python train.py --n_layer=19 --d_model=256 --n_head=16 --n_kv_head=16 --head_dim=32 --d_mlp=1024 --vocab_size=1024 --activation="tanh_gelu" --norm="layernorm" --norm_place="pre" --norm_eps=1e-06 --positions="learned+rope" --rope_base=10000.0 --rope_fraction=0.5 --qk_norm=false --attn_scale=0.177 --bias="all" --tie_embeddings=true --parallel_block=false --init="trunc" --init_std_qkv=0.03 --init_std_o=0.0 --init_std_up=0.03 --init_std_down=0.0 --optimizer="muon_variant" --lr=0.0105 --lr_mult_o=2.0 --lr_mult_down=3.0 --beta1=0.93 --lr_head=0.0105 --grad_clip=0.5 --warmup_steps=200 --schedule="cos" --final_lr_fraction=0.1 --batch_tokens=[65536, 131072, 196608] --seq_len=512 --doc_mask=true --train_tokens=499100000 --steps=3844 --dataset="wikipedia_en"
Each number is 50 + 15 x the weight over its row's rms, rounded and kept within 0 to 99. Layers, rows and columns count from 0. The size before them is the row's rms in percent of the matrix's.

# layer 10 MLP down, 256x1024, rms 0.155, rows 0-213, columns 864-895
099:54 54 21 47 69 46 71 52 51 42 67 51 48 50 72 44 60 66 54 28 34 70 56 48 24 84 49 43 34 87 49 58
104:46 64 33 71 55 47 62 41 44 75 49 74 54 51 32 60 70 68 54 65 74 68 50 83 59 31 48 54 36 55 49 53
099:40 56 51 50 62 32 43 19 46 46 19 52 25 16 33 24 55 69 38 42 46 74 37 48 47 57 70 56 45 34 32 38
097:54 48 48 34 27 43 48 34 38 49 54 54 59 57 61 32 56 53 70 30 46 53 34 52 51 48 60 51 26 64 60 61
102:31 59 11 21 50 60 55 48 42 55 76 30 65 65 28 63 45 64 53 51 59 77 51 30 45 66 51 49 25 37 57 61
101:46 60 66 47 30 10 42 63 41 50 52 80 35 40 52 42 33 49 46 46 64 59 37 54 73 58 27 75 64 47 59 49
099:65 55 70 60 49 31 38 45 84 53 42 43 36 45 66 48 67 50 19 51 66 41 48 34 40 58 38 32 23 50 37 48
100:70 65 33 62 51 56 37 39 67 62 35 45 54 26 52 54 48 46 49 61 40 38 62 71 70 74 35 64 27 40 23 64
104:50 41 37 55 54 50 45 38 38 31 54 44 39 60 36 59 70 78 29 68 35 52 41 53 36 43 39 63 54 48 35 49
104:57 45 55 58 21 60 42 45 48 72 23 52 49 45 80 62 59 66 60 89 46 43 65 64 60 59 63 59 44 69 36 51
099:34 51 61 53 79 32 60 54 59 46 61 28 38 52 52 16 65 59 42 54 42 52 61 33 36 55 62 48 68 50 53 61
095:31 41 32 67 50 43 55 60 32 62 34 58 62 46 52 50 65 36 62 36 59 25 48 31 66 41 37 37 55 51 30 71
101:35 36 48 45 61 41 66 30 42 56 47 59 86 56 20 38 38 55 67 27 54 34 76 80 56 44 36 35 52 42 50 58
097:43 50 59 62 51 80 44 73 20 55 40 45 47 45 46 44 34 46 64 52 43 50 42 63 46 41 19 75 59 40 62 47
103:45 50 41 57 49 23 42 37 68 72 63 34 77 55 46 37 37 77 26 52 53 34 60 22 42 31 43 62 59 64 26 49
101:39 50 63 52 63 30 59 39 49 71 37 28 59 38 64 51 35 20 42 28 40 39 68 56 52 55 65 37 36 71 42 52
103:62 68 64 51 24 29 28 56 66 66 62 43 42 37 68 59 48 53 48 43 51 62 74 45 52 37 39 51 54 58 54 47
096:49 41 45 59 57 77 45 62 64 24 42 46 63 32 02 43 45 34 53 63 34 61 59 35 66 44 41 66 40 61 53 64
099:45 54 49 24 53 66 61 28 53 74 66 47 65 66 53 72 49 71 52 16 52 48 43 39 40 57 85 71 27 59 81 63
100:52 37 37 30 40 85 19 35 19 66 36 56 45 52 25 22 47 70 32 39 59 54 60 37 51 57 10 37 38 57 46 47
111:56 35 79 47 19 51 67 72 45 32 65 48 49 44 44 48 44 48 55 59 48 67 45 68 56 58 45 50 85 64 53 51
093:56 47 48 28 41 32 61 41 38 39 51 62 53 61 56 35 59 39 41 44 68 65 24 60 33 81 63 57 42 39 66 32
098:61 31 29 58 52 41 35 49 65 63 32 68 69 54 63 45 57 44 63 60 41 58 53 24 55 38 76 61 38 70 37 34
100:47 70 48 42 55 58 59 33 63 37 55 36 39 51 36 52 49 38 42 45 63 61 24 55 46 38 36 28 29 56 73 50
097:48 68 30 28 62 92 73 43 15 50 54 29 27 76 37 74 65 56 44 32 54 40 50 45 39 71 66 88 41 39 69 41
097:70 65 46 74 30 82 63 75 66 76 68 60 51 27 34 40 37 46 46 33 48 57 70 41 57 58 19 40 58 53 46 41
103:40 36 73 38 41 45 46 54 27 52 52 55 44 58 56 72 26 51 68 29 37 30 37 36 49 32 53 42 51 29 54 55
103:39 44 58 51 67 39 70 55 71 52 65 26 63 49 63 38 51 60 20 67 53 51 54 26 71 71 51 46 53 24 86 55
100:63 44 25 42 34 25 67 46 51 46 49 46 27 41 40 73 54 61 74 63 66 43 48 74 47 72 33 50 25 81 47 36
100:65 33 64 66 31 51 42 51 24 58 51 34 42 31 94 37 40 73 51 74 45 17 58 62 45 55 46 58 60 73 68 48
098:49 35 49 56 59 39 62 35 35 70 81 61 71 53 57 44 53 37 54 42 58 15 46 50 51 69 43 50 70 31 47 65
096:36 61 41 56 58 43 32 60 56 61 60 65 51 44 52 50 47 63 70 69 22 56 69 24 46 50 40 50 28 65 42 55
105:50 49 45 36 45 30 60 45 44 62 50 77 32 67 40 60 41 76 61 49 38 31 46 30 54 51 55 35 59 43 39 46
102:67 51 35 60 58 70 76 58 34 37 82 51 56 39 54 77 63 69 53 67 19 23 36 33 57 48 66 37 62 66 53 56
099:31 46 45 44 54 45 51 71 63 40 57 58 48 66 32 70 64 66 48 56 43 51 58 20 42 67 77 30 59 28 33 67
099:48 36 69 60 54 38 64 82 47 63 29 51 61 48 59 69 62 49 42 55 51 52 55 34 63 50 55 46 72 50 63 57
095:63 56 71 67 67 75 44 65 69 54 23 68 62 34 68 58 36 74 39 42 27 44 42 49 44 45 71 40 61 62 61 68
098:49 64 54 19 36 21 53 48 33 27 58 52 47 57 38 45 35 53 40 48 57 63 52 52 53 38 50 32 33 73 39 53
099:49 53 45 69 29 50 60 67 51 30 37 50 38 34 63 42 64 70 47 39 43 65 34 43 65 60 49 53 57 38 62 40
102:34 46 79 45 46 55 76 64 44 52 77 37 13 22 83 62 39 58 48 31 32 53 32 44 80 81 40 41 59 69 52 27
095:54 73 40 46 69 51 40 38 63 65 39 22 67 73 51 71 36 36 42 44 25 14 49 42 69 49 57 70 36 24 36 46
103:68 87 54 56 30 37 47 39 55 38 16 41 39 58 43 37 53 48 39 37 60 54 50 44 53 46 46 58 71 51 93 49
100:55 33 55 45 34 21 34 46 70 53 62 62 40 40 44 43 58 74 45 70 74 47 27 44 55 89 67 53 69 45 57 50
100:48 70 39 62 61 31 40 41 50 62 35 60 45 55 31 60 63 60 47 53 59 26 69 40 50 48 38 36 32 40 59 78
099:47 52 36 48 56 70 68 47 54 57 39 56 61 30 55 60 52 70 51 61 54 33 57 45 35 59 57 50 55 35 64 68
103:62 63 56 65 70 15 27 64 43 24 47 55 54 43 28 26 59 35 71 60 84 38 80 20 61 46 57 37 48 56 32 67
104:59 38 43 61 29 71 28 49 54 56 42 55 54 71 52 64 43 70 66 40 35 31 42 58 58 49 42 42 32 56 43 72
100:77 42 32 50 78 65 29 34 42 65 41 66 65 46 44 40 70 35 37 55 43 49 73 34 32 54 17 45 50 62 44 73
099:44 67 50 47 49 50 35 41 39 62 34 57 61 43 41 57 35 51 49 47 39 37 46 46 54 78 72 45 69 35 19 56
100:63 51 62 40 58 66 68 76 31 39 38 44 57 52 47 55 42 37 57 32 36 72 74 89 45 31 55 37 62 53 39 27
101:41 60 70 62 79 27 51 18 79 62 56 43 40 58 42 45 12 42 21 65 45 47 37 54 42 48 57 57 47 09 22 40
098:47 43 50 63 40 30 45 60 60 40 39 53 73 80 47 42 74 70 45 62 30 60 37 58 55 66 45 36 46 44 48 33
099:52 45 79 75 60 17 69 44 13 46 29 71 62 50 44 46 59 61 78 85 74 48 57 30 54 40 49 50 67 74 44 31
098:50 36 61 44 76 60 62 57 58 46 50 53 51 65 35 17 46 50 47 73 50 51 51 74 77 40 55 25 47 47 34 32
102:48 41 53 64 49 50 47 36 55 46 52 38 57 44 63 57 33 36 66 56 64 49 52 54 37 80 33 68 67 44 29 59
096:46 52 23 39 38 40 38 53 56 51 92 58 55 53 44 63 60 71 68 46 32 72 43 48 64 65 60 78 63 65 28 59
101:45 35 46 35 36 69 29 31 16 48 13 56 48 31 70 32 50 56 49 61 49 62 51 51 43 31 77 53 34 50 46 49
104:39 64 44 55 78 54 33 36 56 23 71 32 53 52 54 55 37 27 48 35 28 52 35 54 35 72 35 48 58 47 40 39
098:59 53 39 40 42 74 48 52 61 59 59 47 59 43 30 52 70 38 36 58 51 66 51 77 33 49 33 32 66 56 37 37
105:34 60 23 79 64 70 34 49 39 79 60 68 66 49 50 61 65 54 75 64 75 23 30 62 27 47 73 70 55 47 35 52
100:32 66 72 49 44 37 44 60 61 60 63 41 45 33 63 53 18 52 49 53 61 50 66 88 57 54 55 72 34 50 48 44
102:39 51 55 44 16 55 59 11 48 39 69 32 51 56 67 50 21 01 70 89 68 59 44 53 36 61 67 51 66 54 43 50
098:61 56 34 48 35 19 39 56 53 58 70 26 55 48 36 80 46 58 50 59 48 51 63 46 23 49 46 53 80 73 28 46
097:54 80 70 63 62 42 58 44 45 46 67 65 19 39 55 38 63 36 69 49 50 42 48 26 29 40 38 27 47 21 47 41
098:70 51 44 32 45 40 20 58 27 58 27 27 57 51 55 44 50 37 70 46 57 69 42 20 66 41 58 84 82 40 53 52
101:51 42 82 40 73 33 55 70 57 33 66 55 60 72 57 71 76 46 66 74 50 58 45 69 47 62 43 60 47 44 33 58
095:55 58 61 26 51 19 49 72 52 49 33 82 40 51 48 46 50 44 65 31 56 77 70 55 32 63 50 45 34 26 54 39
098:60 35 31 48 58 70 73 52 53 51 64 51 66 52 27 50 33 60 43 36 50 60 55 48 32 56 68 57 36 36 57 59
097:61 53 64 57 48 35 42 62 20 73 45 39 19 44 32 49 61 32 38 51 44 73 36 55 49 56 67 80 31 50 29 63
103:46 48 43 48 64 26 56 51 49 41 74 60 25 40 45 59 61 41 64 39 49 55 59 09 50 64 32 50 56 62 35 71
103:89 48 65 50 59 38 71 69 66 65 85 32 51 22 69 53 68 92 61 67 53 47 53 56 49 67 47 52 63 82 59 72
098:36 63 35 53 41 80 44 33 50 52 62 58 16 45 41 50 60 29 28 29 60 32 63 47 64 39 60 48 45 55 46 61
102:56 47 16 65 53 35 39 56 48 58 79 43 61 64 56 55 31 29 63 80 49 70 70 76 60 40 46 49 21 69 55 40
103:37 50 70 52 56 35 54 56 49 27 49 39 30 45 54 53 40 62 36 42 58 52 46 43 74 46 36 23 48 56 45 44
103:21 66 45 56 68 26 62 39 41 54 30 59 38 66 60 56 49 48 82 64 71 22 35 56 57 66 72 74 82 29 23 43
099:42 46 53 74 59 09 36 58 47 55 28 58 29 54 63 66 27 49 57 50 54 34 41 75 32 52 44 52 31 47 59 59
097:17 44 52 50 36 39 57 35 42 36 74 44 53 76 38 33 54 37 60 29 25 53 52 78 58 50 29 46 80 33 64 47
101:38 59 43 71 40 51 30 52 41 34 51 46 34 62 60 39 81 38 30 53 34 61 75 54 57 32 47 43 22 47 70 00
099:63 33 45 70 39 42 51 60 33 75 45 46 43 46 33 52 51 51 69 66 48 74 51 54 67 77 62 51 36 48 73 55
094:54 33 64 51 69 69 79 39 34 56 69 36 47 34 35 36 68 71 42 56 41 53 42 44 65 51 48 45 49 48 45 37
098:44 62 69 80 53 42 07 56 28 63 76 63 39 46 44 55 65 41 47 36 80 49 58 68 53 38 41 62 18 54 44 47
099:54 65 49 36 52 63 41 61 58 37 22 70 30 30 30 71 32 18 33 72 30 41 40 57 24 42 59 55 17 66 46 68
103:37 35 49 55 51 37 59 50 73 46 50 72 51 77 31 57 47 33 40 49 54 55 40 59 47 43 44 43 58 27 54 60
100:37 69 51 39 30 58 47 24 77 39 60 82 66 50 38 45 39 43 53 34 29 65 30 26 74 24 48 35 44 64 31 55
098:55 20 41 53 49 48 33 48 43 58 55 34 31 55 29 48 47 36 74 50 51 49 28 75 54 62 42 35 43 63 47 82
098:40 46 48 45 63 51 46 32 37 55 43 60 62 41 34 32 45 26 75 28 40 79 46 44 32 55 67 49 53 60 57 35
104:71 53 38 23 42 71 49 49 55 69 49 73 46 35 62 58 43 60 40 66 51 65 66 31 57 81 40 32 55 68 35 30
099:58 64 41 71 41 71 48 33 55 43 22 48 59 45 58 50 50 51 53 39 40 51 36 38 27 50 82 60 26 57 69 40
099:36 53 41 37 38 82 35 68 42 49 28 51 77 55 51 42 27 49 35 15 23 67 50 50 43 35 47 32 42 48 46 52
102:68 59 67 58 43 58 45 59 66 54 41 47 26 62 36 27 49 38 57 70 51 43 54 49 42 49 58 35 53 72 51 58
100:48 43 56 83 53 47 28 67 41 61 37 59 41 50 60 73 58 39 64 60 56 65 44 39 62 54 34 41 50 68 63 43
101:34 37 06 58 60 28 46 33 58 43 23 37 46 54 66 37 63 51 45 49 44 74 77 89 52 31 61 25 54 53 50 69
101:66 51 62 35 61 90 51 38 62 35 49 47 71 60 60 18 53 35 73 40 50 29 61 48 63 46 27 64 40 31 52 46
099:50 33 58 66 47 49 42 37 54 68 38 64 47 62 62 65 51 61 70 50 20 40 72 49 38 51 15 48 50 26 45 39
105:54 35 71 47 46 49 56 41 44 51 77 47 55 82 70 39 81 78 47 54 73 66 85 48 63 51 70 71 62 51 56 35
100:38 42 22 33 36 35 47 42 67 25 29 71 68 55 54 52 30 49 46 58 50 44 61 50 66 47 37 27 26 33 45 49
095:64 45 60 33 65 32 45 74 51 30 59 59 69 33 38 41 31 35 65 46 51 61 52 63 55 29 39 38 51 63 31 74
099:66 36 46 33 34 43 46 53 29 38 65 34 49 52 63 53 52 63 60 31 53 58 35 33 33 19 55 52 59 45 60 46
100:59 48 51 53 77 45 60 29 45 41 49 25 59 38 59 53 35 76 57 49 62 53 64 37 55 47 49 32 56 51 54 50
099:35 55 44 42 75 64 81 40 60 63 45 53 30 56 59 51 26 53 48 60 36 50 40 58 48 57 66 31 54 76 52 71
099:30 61 53 54 35 53 36 62 32 68 64 55 71 57 59 51 74 64 63 47 42 65 27 55 48 42 35 36 55 48 74 48
097:56 57 41 26 36 60 38 46 70 44 32 41 46 54 66 60 31 70 22 33 24 34 39 54 72 40 49 54 43 22 53 34
101:39 51 52 50 66 20 64 57 43 40 51 69 60 62 57 58 43 49 45 17 56 36 25 48 62 44 53 70 40 65 55 54
098:63 68 27 59 32 95 54 72 66 60 63 42 39 71 67 66 80 57 44 55 31 73 60 78 56 63 47 35 63 26 63 32
102:52 52 44 55 40 44 46 65 55 51 54 39 28 51 60 44 36 40 51 25 54 58 44 51 51 57 61 58 60 42 52 63
099:61 59 26 51 63 78 88 35 36 49 40 49 62 22 37 33 35 57 71 45 51 44 31 39 22 62 43 53 63 42 55 63
103:13 47 41 57 22 47 45 49 63 37 42 37 33 64 52 44 51 55 35 56 56 53 33 54 54 86 34 51 57 57 62 12
099:25 36 65 39 52 71 56 60 49 45 45 43 38 46 55 64 57 54 42 58 49 43 70 38 64 46 38 46 54 44 22 75
099:44 59 64 36 62 55 48 63 54 44 46 30 41 33 40 30 20 39 59 49 47 36 45 56 41 50 50 51 51 89 58 32
102:63 52 59 51 34 36 57 41 46 53 37 39 42 66 36 47 47 54 38 46 49 46 39 40 39 52 31 80 63 10 62 52
103:70 61 69 49 68 25 50 33 81 45 57 55 33 54 70 45 60 64 44 41 39 36 73 45 39 36 38 43 59 34 56 42
102:52 55 18 46 37 67 71 61 58 32 60 35 46 57 42 41 69 50 58 52 50 46 74 44 39 27 49 32 08 44 71 31
098:49 56 44 58 27 55 56 52 66 37 62 64 34 52 59 31 43 53 41 58 45 55 36 34 48 56 47 17 52 73 46 48
100:29 52 39 51 60 26 42 30 67 40 38 68 71 67 49 28 58 47 23 53 40 44 50 63 57 43 32 62 37 32 68 59
098:51 34 50 33 41 36 62 52 37 42 78 40 42 39 25 65 56 72 78 53 51 56 29 46 48 44 65 46 54 37 50 54
097:42 35 51 45 43 57 35 69 50 41 56 37 61 60 61 35 36 48 37 52 54 65 72 63 54 34 38 49 46 44 36 44
093:89 66 47 50 55 49 36 64 76 33 58 26 63 58 39 52 34 42 67 61 35 39 43 89 47 24 46 64 82 58 69 60
101:48 60 72 67 65 72 56 38 47 61 63 68 54 72 69 54 41 44 59 46 79 47 53 72 79 55 42 25 60 42 43 42
097:42 38 71 30 61 30 85 45 54 38 49 41 21 46 51 59 40 39 46 52 62 48 32 29 65 37 42 65 46 49 26 59
099:43 63 51 39 38 54 55 64 06 67 49 60 39 47 31 39 48 42 46 62 56 29 54 46 20 46 65 40 45 57 69 47
098:47 62 44 23 44 48 85 37 51 55 45 34 74 44 55 56 45 64 42 35 49 24 56 69 68 40 37 42 65 42 70 28
102:60 45 24 52 63 41 74 71 50 68 69 44 66 75 69 79 63 30 82 45 48 61 52 71 69 79 99 37 58 45 66 53
104:16 47 66 48 42 50 38 35 49 32 33 30 81 50 53 57 54 59 57 28 61 56 62 29 59 14 37 49 57 61 52 25
097:50 36 51 49 60 59 74 57 46 50 55 36 49 34 33 46 59 26 52 74 51 51 52 70 56 46 59 62 38 46 47 60
099:54 26 61 59 41 49 35 04 52 50 56 61 55 64 76 45 49 66 62 78 64 61 34 43 64 45 47 36 24 60 23 32
100:83 23 50 76 58 58 40 62 56 51 51 49 54 44 44 50 46 49 50 50 71 40 65 81 44 53 40 39 50 49 40 71
103:37 58 45 68 56 55 00 61 36 44 54 33 40 36 45 45 28 57 55 90 52 64 60 58 55 77 69 49 51 42 36 43
114:83 33 52 57 61 40 73 16 62 51 54 30 56 46 36 58 65 58 56 66 19 71 36 20 48 50 67 48 49 69 63 45
104:35 36 74 58 37 66 66 77 78 27 29 60 58 48 58 56 32 47 46 64 51 55 65 74 59 39 35 52 33 76 52 49
103:09 52 60 54 72 43 63 70 28 29 49 30 71 58 65 29 56 34 61 39 47 43 66 59 43 67 21 55 36 54 49 55
101:38 71 65 60 30 75 27 71 84 57 81 60 44 44 42 45 37 45 51 37 53 51 43 46 40 47 39 29 43 63 73 68
102:42 53 53 26 51 28 51 41 66 42 58 42 55 51 79 58 58 47 44 44 70 37 64 48 82 49 53 64 75 09 39 91
097:50 54 47 37 64 60 55 73 30 26 68 51 41 20 79 47 46 49 58 71 56 40 63 30 42 66 38 24 24 74 54 37
099:59 35 38 42 50 32 51 46 45 79 12 25 54 56 34 31 59 44 32 51 62 62 34 65 66 43 45 47 38 76 59 41
097:46 33 61 19 48 40 57 59 58 39 43 46 51 55 55 52 54 40 51 34 53 34 60 54 65 47 60 53 81 48 39 43
099:57 49 42 38 35 53 91 45 24 24 90 67 60 38 60 57 57 59 29 38 37 43 35 49 49 82 65 33 49 66 83 74
100:31 36 36 24 64 35 66 55 62 29 68 71 56 26 44 32 60 46 56 34 60 31 39 47 54 65 59 68 24 34 41 19
101:51 44 53 57 32 35 40 26 43 41 22 47 41 69 47 55 47 59 53 55 35 61 44 65 47 47 16 57 58 44 47 46
100:42 36 51 39 39 76 49 66 55 66 46 27 32 35 58 52 73 37 40 65 62 69 43 20 48 52 62 53 42 44 62 58
105:45 41 54 37 53 49 47 57 58 60 39 37 46 51 52 71 39 50 38 08 45 26 60 92 46 28 36 32 73 52 52 55
098:43 42 44 63 51 80 66 69 66 32 67 49 57 40 61 74 33 27 68 48 37 18 58 43 52 63 47 39 56 49 56 34
102:66 30 21 46 55 63 54 37 66 63 55 26 64 27 46 46 60 37 32 62 63 37 51 51 23 48 47 45 57 22 38 26
097:55 42 33 43 77 29 51 57 38 49 49 67 50 58 72 65 53 70 69 47 66 42 58 84 53 46 43 65 42 87 65 28
101:36 66 13 63 26 59 32 49 50 51 75 52 14 59 55 42 38 54 33 67 40 50 32 62 58 57 64 69 45 41 53 28
098:85 35 58 50 43 54 42 45 43 56 67 28 71 22 83 71 71 51 67 41 56 61 41 53 61 35 07 73 50 73 46 35
102:35 65 41 54 40 30 42 32 59 43 54 57 47 45 38 52 61 36 50 33 60 41 36 83 43 58 43 45 55 62 76 42
099:42 62 49 57 26 58 59 32 50 63 67 72 69 61 36 25 41 49 50 53 50 20 49 48 43 67 51 57 23 67 63 48
104:60 62 62 15 59 43 22 41 88 64 78 69 59 17 56 37 14 25 57 26 72 43 77 61 49 36 56 51 50 35 32 50
102:68 51 47 41 53 58 45 48 65 37 83 50 50 53 23 71 46 26 35 70 40 75 54 43 44 46 41 34 67 50 32 42
103:37 35 47 41 50 18 59 63 42 66 33 32 61 21 40 31 65 34 47 59 43 55 55 68 51 36 22 37 51 50 43 39
098:41 53 42 56 53 89 38 54 38 22 33 70 55 36 44 67 35 48 40 33 80 41 44 34 55 25 34 59 43 37 38 69
100:74 28 71 50 39 44 79 41 44 36 19 35 50 65 38 40 33 44 29 59 54 65 43 49 45 14 26 22 74 51 11 65
097:53 33 45 42 38 81 47 67 57 32 39 29 57 43 57 57 67 39 52 52 52 43 66 46 37 44 86 52 44 49 59 45
104:43 56 56 36 35 64 64 43 56 59 46 50 37 58 65 58 71 35 65 44 50 45 45 64 29 69 57 51 67 54 57 51
097:20 42 43 31 44 59 37 52 45 35 06 29 64 40 38 33 43 40 60 55 48 48 51 32 42 50 22 42 54 35 61 37
098:55 33 49 58 25 46 48 41 53 64 67 64 61 57 54 44 52 59 51 62 42 39 30 41 68 74 31 58 19 46 52 56
102:51 61 39 62 64 53 47 48 53 43 34 64 63 28 42 68 58 46 52 18 45 57 65 57 18 42 29 78 53 41 52 41
102:52 39 62 59 38 58 59 63 53 29 56 46 74 56 71 45 83 48 62 68 40 41 45 52 72 51 64 60 34 47 72 59
100:51 44 37 40 30 97 45 46 48 39 60 43 48 42 66 47 53 83 37 36 56 46 80 54 40 61 63 57 59 33 43 66
100:51 66 15 62 66 72 24 65 73 48 43 37 79 64 44 65 56 54 45 39 54 31 40 51 62 74 58 72 60 47 55 53
097:55 53 52 47 31 49 72 45 30 41 49 46 30 52 72 70 37 40 54 54 52 29 70 34 56 52 65 48 87 85 51 54
100:63 54 64 54 29 34 56 40 63 48 64 49 59 64 33 56 55 37 56 35 36 52 48 44 37 56 82 84 51 58 61 50
097:49 50 48 31 21 60 75 35 25 82 53 48 32 48 44 59 67 63 51 48 32 38 74 51 65 46 53 47 61 66 39 47
103:27 50 44 71 69 39 62 79 48 42 43 58 63 90 78 54 39 31 79 35 67 45 27 59 51 57 37 59 53 18 57 55
100:64 41 40 66 71 49 81 36 45 54 51 56 42 33 56 37 68 50 36 16 58 59 83 39 44 39 45 46 78 32 22 27
097:57 41 75 49 47 64 54 56 64 90 22 49 32 20 48 69 45 48 27 39 29 61 48 49 32 41 64 69 47 64 37 55
103:38 36 63 34 65 73 30 67 49 65 57 48 38 54 40 50 68 58 43 28 32 56 72 52 43 14 40 50 61 54 58 67
096:20 82 62 65 55 57 51 36 47 59 31 50 37 52 51 46 52 39 48 53 39 31 60 39 44 57 45 64 30 50 56 77
103:67 33 46 43 34 70 56 42 75 67 42 47 44 48 55 47 55 65 39 39 52 53 57 46 39 29 71 32 11 40 51 44
095:53 70 79 67 32 53 41 36 44 50 34 37 57 37 42 37 70 50 40 66 43 60 50 57 86 47 76 40 47 49 53 39
101:47 67 48 46 65 86 47 59 60 25 56 42 67 67 32 58 40 60 53 39 56 75 83 59 52 54 33 44 58 57 48 38
096:50 25 50 26 54 49 55 60 73 63 42 57 56 66 43 51 50 61 33 54 37 50 40 37 37 67 46 32 45 82 49 46
109:63 60 80 60 40 80 43 60 49 54 26 46 58 71 52 15 35 17 50 41 61 15 45 70 47 53 60 72 28 50 35 55
100:57 47 61 56 48 46 38 43 26 72 24 89 35 26 33 47 71 64 60 23 65 54 60 26 45 52 54 32 50 50 51 45
101:51 52 57 13 51 54 63 33 49 36 55 54 44 40 21 58 35 50 12 67 49 76 20 55 53 40 24 37 51 60 67 66
101:53 43 39 54 71 99 60 57 38 51 71 40 44 33 39 53 50 42 49 46 89 46 26 68 64 48 40 53 76 39 53 71
098:27 82 43 55 53 40 36 23 58 37 57 79 64 60 48 62 36 45 62 56 34 39 32 46 49 58 81 38 58 68 33 25
097:62 48 74 57 66 26 54 44 57 44 66 74 42 81 39 49 72 81 47 55 54 42 64 51 30 43 73 40 68 49 69 42
101:54 34 68 71 71 46 70 63 27 60 38 72 54 35 54 64 47 27 51 67 58 54 39 42 67 47 67 42 33 63 49 55
097:47 60 44 64 67 44 40 50 45 54 43 49 52 58 46 47 57 80 47 37 33 70 52 55 38 56 37 66 79 34 36 78
102:46 58 73 76 38 29 36 33 63 33 28 41 38 52 51 20 46 61 41 62 55 19 27 49 78 32 79 27 55 30 56 62
100:40 65 66 82 38 54 52 63 47 70 57 24 29 53 50 86 51 50 61 62 45 56 68 50 46 60 46 64 68 36 56 59
097:66 41 75 57 48 59 65 30 55 31 60 61 58 53 52 34 31 58 60 29 43 83 62 69 39 38 56 57 63 69 74 40
101:49 52 31 40 41 60 64 30 51 65 34 70 30 40 63 53 37 73 68 30 59 53 38 57 45 32 44 60 62 74 35 53
096:60 58 58 29 38 66 30 52 62 19 64 26 25 24 25 54 49 43 64 59 49 69 25 58 76 58 53 36 39 36 44 31
101:99 82 32 61 70 43 69 26 44 50 46 51 76 43 60 49 35 45 48 56 50 57 64 57 41 55 41 52 59 60 30 50
097:61 42 32 51 58 54 51 39 28 44 41 48 76 34 40 51 54 64 50 41 63 43 70 56 68 52 49 31 61 39 31 51
099:63 77 38 18 62 50 60 35 59 72 81 52 76 25 26 67 59 50 50 68 00 63 34 48 30 79 63 39 38 51 47 63
096:54 39 61 50 49 49 40 41 47 40 21 47 39 36 37 65 37 30 41 43 53 55 51 40 52 59 59 44 38 43 51 53
096:45 56 36 45 58 38 64 67 46 28 51 47 33 66 37 47 53 62 61 38 38 41 48 93 77 50 62 24 83 26 47 31
100:71 49 39 29 71 42 32 47 70 52 38 40 52 51 36 34 77 69 50 73 27 70 30 58 34 31 56 59 48 38 41 64
094:53 22 66 60 30 44 44 38 65 44 61 52 52 54 55 41 32 49 33 54 63 56 63 35 51 41 40 58 45 40 32 50
099:33 55 45 53 50 48 46 36 80 43 68 42 47 65 44 60 43 49 59 35 53 50 31 26 58 62 45 42 35 27 32 39
102:38 34 27 43 43 65 58 42 31 26 38 55 47 55 44 62 65 69 46 62 60 61 66 27 74 60 50 57 72 21 64 32
099:60 40 64 16 61 41 45 45 46 53 39 38 49 50 59 53 85 44 56 26 50 64 33 44 39 28 91 55 52 26 61 55
103:18 30 68 72 66 26 63 39 47 47 77 43 64 62 44 00 38 52 54 60 33 33 27 30 35 45 31 60 21 68 63 68
097:29 52 56 69 66 22 21 71 24 76 56 45 75 17 35 41 41 43 54 40 45 62 42 50 57 25 80 45 55 49 49 73
100:39 64 83 42 53 41 46 40 53 51 38 60 41 66 73 38 67 33 49 57 31 37 44 43 57 24 59 42 52 34 54 48
099:50 29 50 74 15 57 58 86 62 50 59 38 43 60 63 84 62 44 63 53 25 46 53 45 45 31 41 30 39 40 56 59
099:59 64 67 49 60 82 41 53 80 72 43 71 66 28 34 38 42 92 48 39 62 32 61 83 72 55 57 55 35 39 40 30
099:65 30 67 53 61 55 64 54 63 48 27 16 29 50 32 67 60 27 53 46 36 46 44 52 69 44 53 66 39 47 20 32
101:38 44 33 46 59 40 37 70 49 60 41 76 25 73 37 70 51 30 61 45 60 38 39 63 52 41 63 41 25 71 43 46
095:52 49 50 69 37 58 71 40 33 31 44 54 44 62 36 57 63 61 60 47 12 49 42 40 60 53 52 31 57 56 37 66
102:45 50 44 40 60 53 69 46 41 64 41 45 36 46 53 72 78 45 58 41 64 67 69 52 62 51 18 67 45 72 60 35
101:52 55 61 50 56 31 39 52 41 54 37 55 38 36 19 56 37 32 58 59 25 70 44 27 57 61 47 58 31 52 46 54
103:64 34 35 50 27 60 54 36 19 55 30 37 58 48 22 27 28 46 48 67 48 49 19 38 57 70 54 47 38 66 60 68
098:51 63 57 60 65 66 69 58 54 57 47 52 70 71 48 65 62 24 57 55 49 34 57 45 36 27 49 53 63 57 54 50
100:55 65 44 56 26 60 39 75 53 45 39 47 25 48 64 24 33 33 43 46 29 47 49 22 46 45 55 61 50 57 18 39
095:54 32 37 73 46 60 44 79 46 49 46 67 49 28 46 34 66 33 56 85 51 59 64 39 70 33 26 45 54 29 56 42
097:53 64 48 52 45 49 38 56 38 59 37 62 49 48 23 53 42 53 42 46 44 51 60 44 18 27 66 60 52 79 68 55
095:62 64 49 50 36 21 46 34 57 74 60 34 40 36 14 42 49 77 27 90 52 70 27 56 41 61 62 70 64 33 55 76
099:65 33 27 56 45 12 50 74 45 47 51 51 09 56 51 44 49 36 36 61 43 46 73 67 42 69 45 70 37 45 47 49
098:54 50 69 51 41 48 05 43 50 34 57 58 32 32 64 60 76 53 49 70 45 20 24 48 43 35 53 46 56 56 43 45
096:37 39 70 48 63 31 41 49 59 39 68 53 33 44 71 46 50 65 72 44 79 52 67 53 41 45 32 53 28 60 54 48